Each number is 128 + 24 x the weight over its row's rms, rounded and kept within 0 to 255. Layers, rows and columns count from 0. Numbers have three digits each. The size before them is the row's rms in percent of the matrix's.

# layer 9 MLP up, 256x64, rms 0.15, rows 79-128, columns 0-63
100:116106131114168117147129136158128157140105136171125093123111155167115156129103123179136124144131176177135119109152123135069116175110150126140119143091118119153153126128143097122099166125098096
106:102119155129164147117137170121118133082117142150139115109138088124158149143157084164077145125095095157137130147135111154127156102124151171099083113080173126134130118136143160130143137122141138
116:111120130131158127159131164119134087120159179125130135145097123159107139128144081130131180089111110134101074095146139167117161108116127100136120071127118110134145127114117130122151154140091163
101:140084109146120130137122143129107113118096084158146171112116164130119117115129136105131100113141099110171103130126120138195147156104137106173100113130166150170153084122136116171141155137137124
107:089120125161112110102179163163112102121151111133148147111122119076145120096143113097110180159140094165125121124174144162124144157150169128109153109140118145153124103121131139152142148138160113
095:126082099178119138140132135159180137112140136125160120102132110112128116132121114128148182103127132112132124086082127125110144133145147070113093133078116161092141077150150106108130133115136139
106:134100120082132115138121126105126112094156126098124089104134084130142139129113132152138163163117128165105158104128105143134103134157153125092108115121147151058092100144124129115179090160137146
100:148152112095147133145129104120100172092165109118156118133082138117131124148129117095128120090135131128130157102120089101119117165132144131162156169075115132116138102105117119140199142161144115
105:115145111138148149085080120157120148132167097171106142111091160089136121208119157138125141163095114151128122142100128138138127152145118086105122179106144125144121133119119117115104113117118111
108:155108113088102136142080125098122111132153136156134114128069176112150161108092107162140139121128113151113119099119125149108107133133113096144090094103114129102114131132141117078140120140110065
095:182140079121169146126117123140133102125114084126116123090142107120105117140109072156141143130134125162110149108167099143112105133146076122135155113146169131164133155162152160134110122155149139
103:130149122150154092104154124122163091138090142127125151129188148118122126097113109116157149138126104174140123090098132129161115154146120151097139114133087137081135118107100107159116150172089110
100:104170135128130134146091137166116136119093110183120103114165149096100138146082122142150124127143121096067130158144107119081133136130101151125124096084115167114128165150115158134123128121111119
104:126123130153129164109159106163128123085135119172152130125109089085094122155094117098137147101146122143088096137133123153104166157089126136100134116116084145161130081096138144162142111133124148
101:150119133104144138126076131109130115122123058107075136138104138128124119122092142113146136110103086136140120101127173154137142105122168138149141157131122129095112116107100093107085142145081164
088:089110138106140148104118141098108158122130088112135170172109117105094138137115170115130144180107113100123103148121135133120207137110124156108137099125155125106158120148114130097114127101088118
098:138160113141167126092150125143126128092096105128150145129136144142171129141103117109151142154122120156112098145115090118101076171188132148108158147150114107167103106156095162103106146129133120
101:110113125128180138106151154090138148124121144150124104127098140078122169142120118105151166106135125124071162119131113119095126107149113105160089099113124114133153114070154144133111168144140094
093:149132125150122124157145160115126073109120134145140136109137118124105157079099129124107125110068140105114134119132117139168153166135119097086112146078133105098145095098103107143098085108117099
087:115121127106130110159131107124109090120135119132140077151102148136076131159143166119124112155129133114150115148082122147117147109128113142199095084120098134150125185149108110139132127135164162
105:114122068123103095144085144140115143080145137123114114121136142107148143127142111124150133129169165120112149099112127177121131170136064107099139177132136137101109106128143080141108126158124135
096:107124142107137122105135129135113053166139102131113111108105131136131094153163125117127144133098122113151113115133195150125146151126147099073080134132155116102084143104106104106136092145126118
081:156170120130113167138185129141133129127113167127146139147147137162137116172165133123149151143184153127140129124124072120154159126171117097082093104112161128128109156159128145124120128143114112
088:127159157096104133098160144121113108103133087128109146091130153109121123148140097123115132098125110138080132188113146127097162128105172142124123093114112108133107075125139137135147098147076100
098:115108120108117155115109061127123158106087100128131103139103129092147134163150114158159084143139126164101125157119174148093169114146115129134121119082124172138113135133119103091127127117156109
102:128139170102135121114134125115097128144116088075149120145132095150113131136114119138118070104107119118105121104126157125153112168115175098113149114125100159137098090155102130095105132115176081
103:148113147081156083116124089136137128139124171176134131113110144126095137120135168123098118147177118197114141098126138169124157133139121161135155119124113114148160109102114138109117119114178127
097:108123113170074113130093122154151112146161130162101096130119148155144133125102101096156105126166145132142106147160107148159095184152135095121153141079131118084131111147143128138110148131145145
094:134121120112156158113153155144104098092050148140152123069143116148140132132143118154128129135127124097096148114131115139124157137089094119123094134161126087119147139154141131156083139162139093
094:074125108160119080086139147154129103125140134110138113097149099144136108164102123092138134098142127094108129119104138123168167182144144067127152130149137110146119104138125117148124113081136130
073:090133119077148123112124131127125123113090121109170155135097128173136131154077121119120126154103122153108131164138151089099118161175140158182136154095089136123132158132135155148115134121125096
100:109131126155182100117098050140121145129113114088153128123131123089121140164068121156111103140124100106159119103108141110101143146125144111116154116090121093099138128127132136120136157107160150
100:121154118170121108122138097136162120087134132151121100120113096060117141157099134121097156191146140166129106082154159116137098130133121117141152117113113115120148180144141123094133138130109109
099:093137112105097135089072171183140092132128087110124108109136157111163135126136124164110144141099128132118154175097132133110142164141131139124087107135115117109107122152092136172117106149121120
100:146099104106132110135110159106125078124122164151086115098081095174117114118112115107128149145112123106090131143136141138117138152141118134129150143125119105091116117136065097083099138165120086
100:134133101165091140119143120087118111068155109196183112131107108158134134149131119139163152155102103132104139137103148146120111152145120114130134147093106122098135123112097158127157111161108147
083:170106122138143140111150114137125142141120107144169128165157088148118131140151091092168109075106095118095101117125126132092132170121094159111091133154120118124153100111113141095091135131170131
105:134111114124136087095145110128091111122144172152134119130086117145114101121089180117106087176154092145074127132125150163115115135119110110122164084136116137121144109129134128110130129125099077
101:100115147110132155093117100165110143099136135148135123118118138167109143168175125169079139120129126143108154108141124195141108121113110121150127143115131122108117181163123112112105185154148122
106:121107143135143147127156121139146070110119082130104142118127143146122108170117106120129147134152139117086098119134114167179119166129139081162107138142148115140160175094121097104126149084106105
095:135121152136136133144129106100166111101118108138115169131132139175151113157138141054111121129139103117079127113113145131181110128130177130111128170133164090130148143101137129139078140152109136
103:135129180159139119160155132134111116105091091161128124111113130135127129123129123079131133106109174148109134106101118112117155124125170115104084143067150128120124125073094110137152092091128113
099:079121060126116159112157124158122138145110123136142138101127114106146160156093132119131153156103107127106123171151122158126120166136124122157129142088083135076108126146108146149145095134096158
092:113127137107137118158173142155104125162108079116128157089167174138154106116114116139118101182150138088052125091107129132136135158111121095129103140122124107146147127115111125123122105116118112
097:135109111142122115101125146131110191115139122095125165113120116155116090146149127132157129104095048122116145099130099172148151095136159104128130099106104109135129127163161108158128113110099129
078:110145148131122147128079111134131155155105110111141115143089114150115153135109144143137170115093133125147118070140124190132134126184117147102160149140160138162140109089095148134123174115111120
086:126142126131139120154144091094111143131132146127170115120142104173132206150148141099093100139096160137125153184108126176134127139151121142112101144119148110158123123153114129094125109089151147
089:129141159165158119138140148128091152129133085128115140145062144133158121134110129155158110131160121173115104123169181107125144137136110125132124163112114088112122113171103136121130143148181162
099:110088118126164127076125108129139131119110130135148126113125103133149130108098119130154104104166129158125133154135114168152143101152151184148131077111103142113111153115081135134130173130064114
093:126167111104146083139101138147139136141138094124130157107098140109111137134152143153153128120169100184121137150160138118074109087146140162162085092113121112113135167147110100135103123113150104
# layer 9 MLP down (transposed), 256x64, rms 0.039, rows 79-128, columns 0-63
094:072141155143129142132148096142161152100136097095084091148153137095160127139148114151109162156118140103135118167127128141087108082136094164119147132115164140107109114109150129152129150128144091
104:113107135107120127143138119142121118114108112105146160121121149168149121125090128117162099172152154147139124179113132144173143158148126200114095131140157126129130162146171126112139107172174120
106:088117116100102177114127141116138143131108129109124125126126173124126117101111171134123120128148124158110131123142144095159081143114071132149150126107114183149115138105154157150113118127158056
099:119111103160076151125135126113075133114084150109123147111127180119123139101147122104153180098123126077118106143137132116167166152130125176128115140147175159133108141139119124141139135116114161
103:095139135097128147157119103136143150127117136123106134184133089169123143143173111146143100140145137070145055120127133121147123146139104124141136141126172128133116186095149149135127097120112101
088:141142122163106160057105137170142122086102122099151120168102126103104117141095124133157065134123153134129132126146152140144102105098120146128117133117127111124128186087165120138139146140125118
103:151160117132119133112149146085150132118124124130125123099116126135169151060139155096189139118152097129104113114164108130136101117075142140123165110125143131139147150145083129128136140162075138
098:132134133139099130078134095156098125139132120095138150095139137124171126105082110097109118145137101125134152171107117162128117138148148198153140124122137081101137162118125136079122107160102133
103:139091096142086087137067155164096120145120103121133117106115133143128108111079162133133127136125119115109151161139146087110115093080100107113121122144084143147087123129148147156141125101129106
107:166106174136150085125088106139121156100110091122136140101129154144111129127102108115121152190184135118109148153113129129152119092128114157112120181107148090154128144157128117149113129160117135
092:121085111128162117119132168138145117128130152131111138103150148133151118119155155090139127115174222146170106116134119123109150080123134147120110155157121140126150140154166111164110137130149118
103:124115102105122177129111119142128142133085131152151103136182128098148128096167076166121107123106141099129110114123135118116144135107122092070125094101125167122134148103121129096103175139157123
105:112118137114105154086156154109105122107148136087109123092097118149118117074098158126169129129151121086133136125107157137116147081176104161129121133141108117155135126098184139121169147118117128
103:109148090129137131117094168149141124096133111150122152077135098141120095118140126131158179143169123133151089141106129141168108131150137152166197147106107095126162120097123117129138126147150117
094:122114162143091128121147116160118139102114096130129168127123134099142134093131150093137076165111130112130112164103110130184142106143131141149196127120125119107114168075151135128111131119140089
085:132130169129105162096131125090098119123152132090118145120101147121161105090143138146137152141088119106161129116100175131119119112168101157139140119142141126111130196081166124127122135167124099
099:117096123133125151134082103132100141170132110139121149097132102128107151139126115104137124156148115113136058171107128190079158108131129134120131086095145126150139129098133168122109162118132101
099:155124121149112137142143154134117121121111143115110152097141045093125148050122095115108124178137169116100121169141146124127148124127147131123131135147135130093115119103122085133106119151135159
102:111098127116117145072134118115118108129129169108105102115147118179139154128096096133139128109101153114119131134064106091102109132140127176061125133180151147163130124117134111142124135133135128
082:153117164129111133117110113122106091133122104116113139135114120135105093111156153132154075155085134095142129139119125154151147070152096195116130106166134142118113138086104088121122129139119091
104:141148141112133132110124097081084125119139160125099112107153137162134168144133109100161105089172137089154128136120154142139118128101127175148177121130111129063125121131152151161154114111115114
099:133169118109145136137125106150126161117105146095132144141111111114093178104127125142163134117109168098128093127119141132126160119066135145107148086096152187104123140128139134141156156074109131
084:105115118137077150109110098119115157105122117098145125132092158161176150110116114137172137111116137136153117155077114094118142101151111148136137109117102119097096186098114134133154156112136088
087:107095139115137163116130119134129184144126142111092140132104131156148079140164103139145112141098123110133167145112147112135089107134134149134154114153098111126109178092196121132091131145153100
097:111150136150132130172098110139111150180094151163123123136089089115149140124117090132109099103113144144109181166136148131089090128118118117114137111120142150127185135154113089132101132105112158
101:112146116096107138117124107129059135079151111126053128136134131123154114137119135122171135110123135135145163114110114086134131148134110152175117122177103124125113134133173125123159159137164116
105:126096142110113170082131132172103130179099135135106121138141132146152102063157126117133159174167124133098160123099142119111127127142134101129112139109161090104119122089128125136123136157113085
099:097118125160146112115143112076134111117177124137127139088157174124137145158128128130122159143092081107138132127085133168105110108130160145145168128155119126099103126112160139106084141091120095
096:103133146183118148121164122103106167107099160103118137090153141127147139090156126117133155185103112117116139140168154133142144145102094119128136135140133132117100165128141101161099107102117072
097:138139094109135137103144103094104108105159084100132125121144110131170131134128135157136147084153153103126148148086154125123125175148151129111165131106169130116122156171095153108123114122159073
079:169129136139161101139120160109137081115119084138099119130177133133072110081135118106140114091132077124121135111126127132123115113138167103126161077162138120126165106152140132132110128169105125
092:110133157122101132098117112050135123139092167091127143139151156117154129127091102143155157097089113113130130122071119142134155132158129153135112114124161092126124132115098090109164133132156115
100:124128135126143145067157113126109104161093129129117123141151161132085144145122140110128099109145136130101145128095141140117145148157154207130135155167140143144094143170092121138122148099154090
103:128160147132119123119134140142120116086139100158132133131112105129115123141109174082137107153119167139152103103154157131157136133173132141115130102111134074141140112124071124148144134198167096
103:153111138213100128130145162121117107140144153120147141155121133137142173149129114143120103146096119095126151140113141070149092116131092101142108106131136141085123111133073168127118140122116139
105:176152096131087120121119108114140101136152122118120130175152132130138130118092115141141120159148131094121174131139174112118143117180133101141145126099103145125123119071134179155134164082147115
083:128163102147113148090104152111140090119152136101133134088122066182111171119129161125109118168163169114110132115112157110147156136177121099144138151126117129130102142130136119174135129122148124
110:089182149164113105173120111129123159138164111120123095133152121116126148126112091125138135143186162122128100084127108116141140137155090111096132097122137089158143148155123074144144136136126145
102:111110172146156084136135119131132113128117112124119143130141149160133145096188110144132178149107140127102184153116119114109075100134113112141104131140168147171117123105091115141135131157115084
102:104138131158120136100138113150110149134136103111116101094147146159172084099096115131185142109146148139133144112128125107113098127139089197132170159118181137129124127107105136141156113151113106
098:148120144105121158111166120112104101143160131104105116075151114153139158135097145149164187129121147170137109164105141116109159158123126128135107174142168091148143132089137132155130096123125118
109:147145144089172119119094099134083128121109143102089106141153168133195126103099131123139110125092135137145110135118087105115123110148124153166174118126099112147151088088103133141135127118141122
104:128122116129109117128122120095143142103126099056126121124123158179078152127065119123188140132115134148120106114100170140115125131153110150136142134108087133155116081159099139118128127141136122
095:111144097149107147099121159107119123089099121085106142150146155137137156124128137069176129115160156137152176119163171111163131158140130110098119094124136123111121096136144133134149120180120142
095:117122127137129181086094123149105155131138123122106134127113100155129072153116134154159141162106147099112157139105109104141127098133094123106161128108112098127114202115158130118088149147131096
082:127120157115109151111127116107111136121153126095131159140114161153190080060090110142128109141116172126139134113085136107106103108159097134112146082119131124125111154114140129165141131134145090
088:141117104169105173097128131113109084091151123121147115124157096153126145139112149141125137131127156123142159143105153092149107093169093149153118149136075134156102158107143113125139079128148090
085:157138118118143142074145139082129129112087122136106167134127086143167146110127127082131132136146152107159118099073151133132156123131133137185141105122130113090129169099126125132174139100144117
100:135088122131137127090139129151127166132088093163125132131119118146138128095127123097130123201081119159097142148116157105153084146098142109132119172152143158123114140152109116154171109153132129
098:119150132100084147118109124112119138097124111154122118127177126128091120140112124130163090154096140132126156150131179147111149112139138151144141140123121140183066180125168101145128142129098091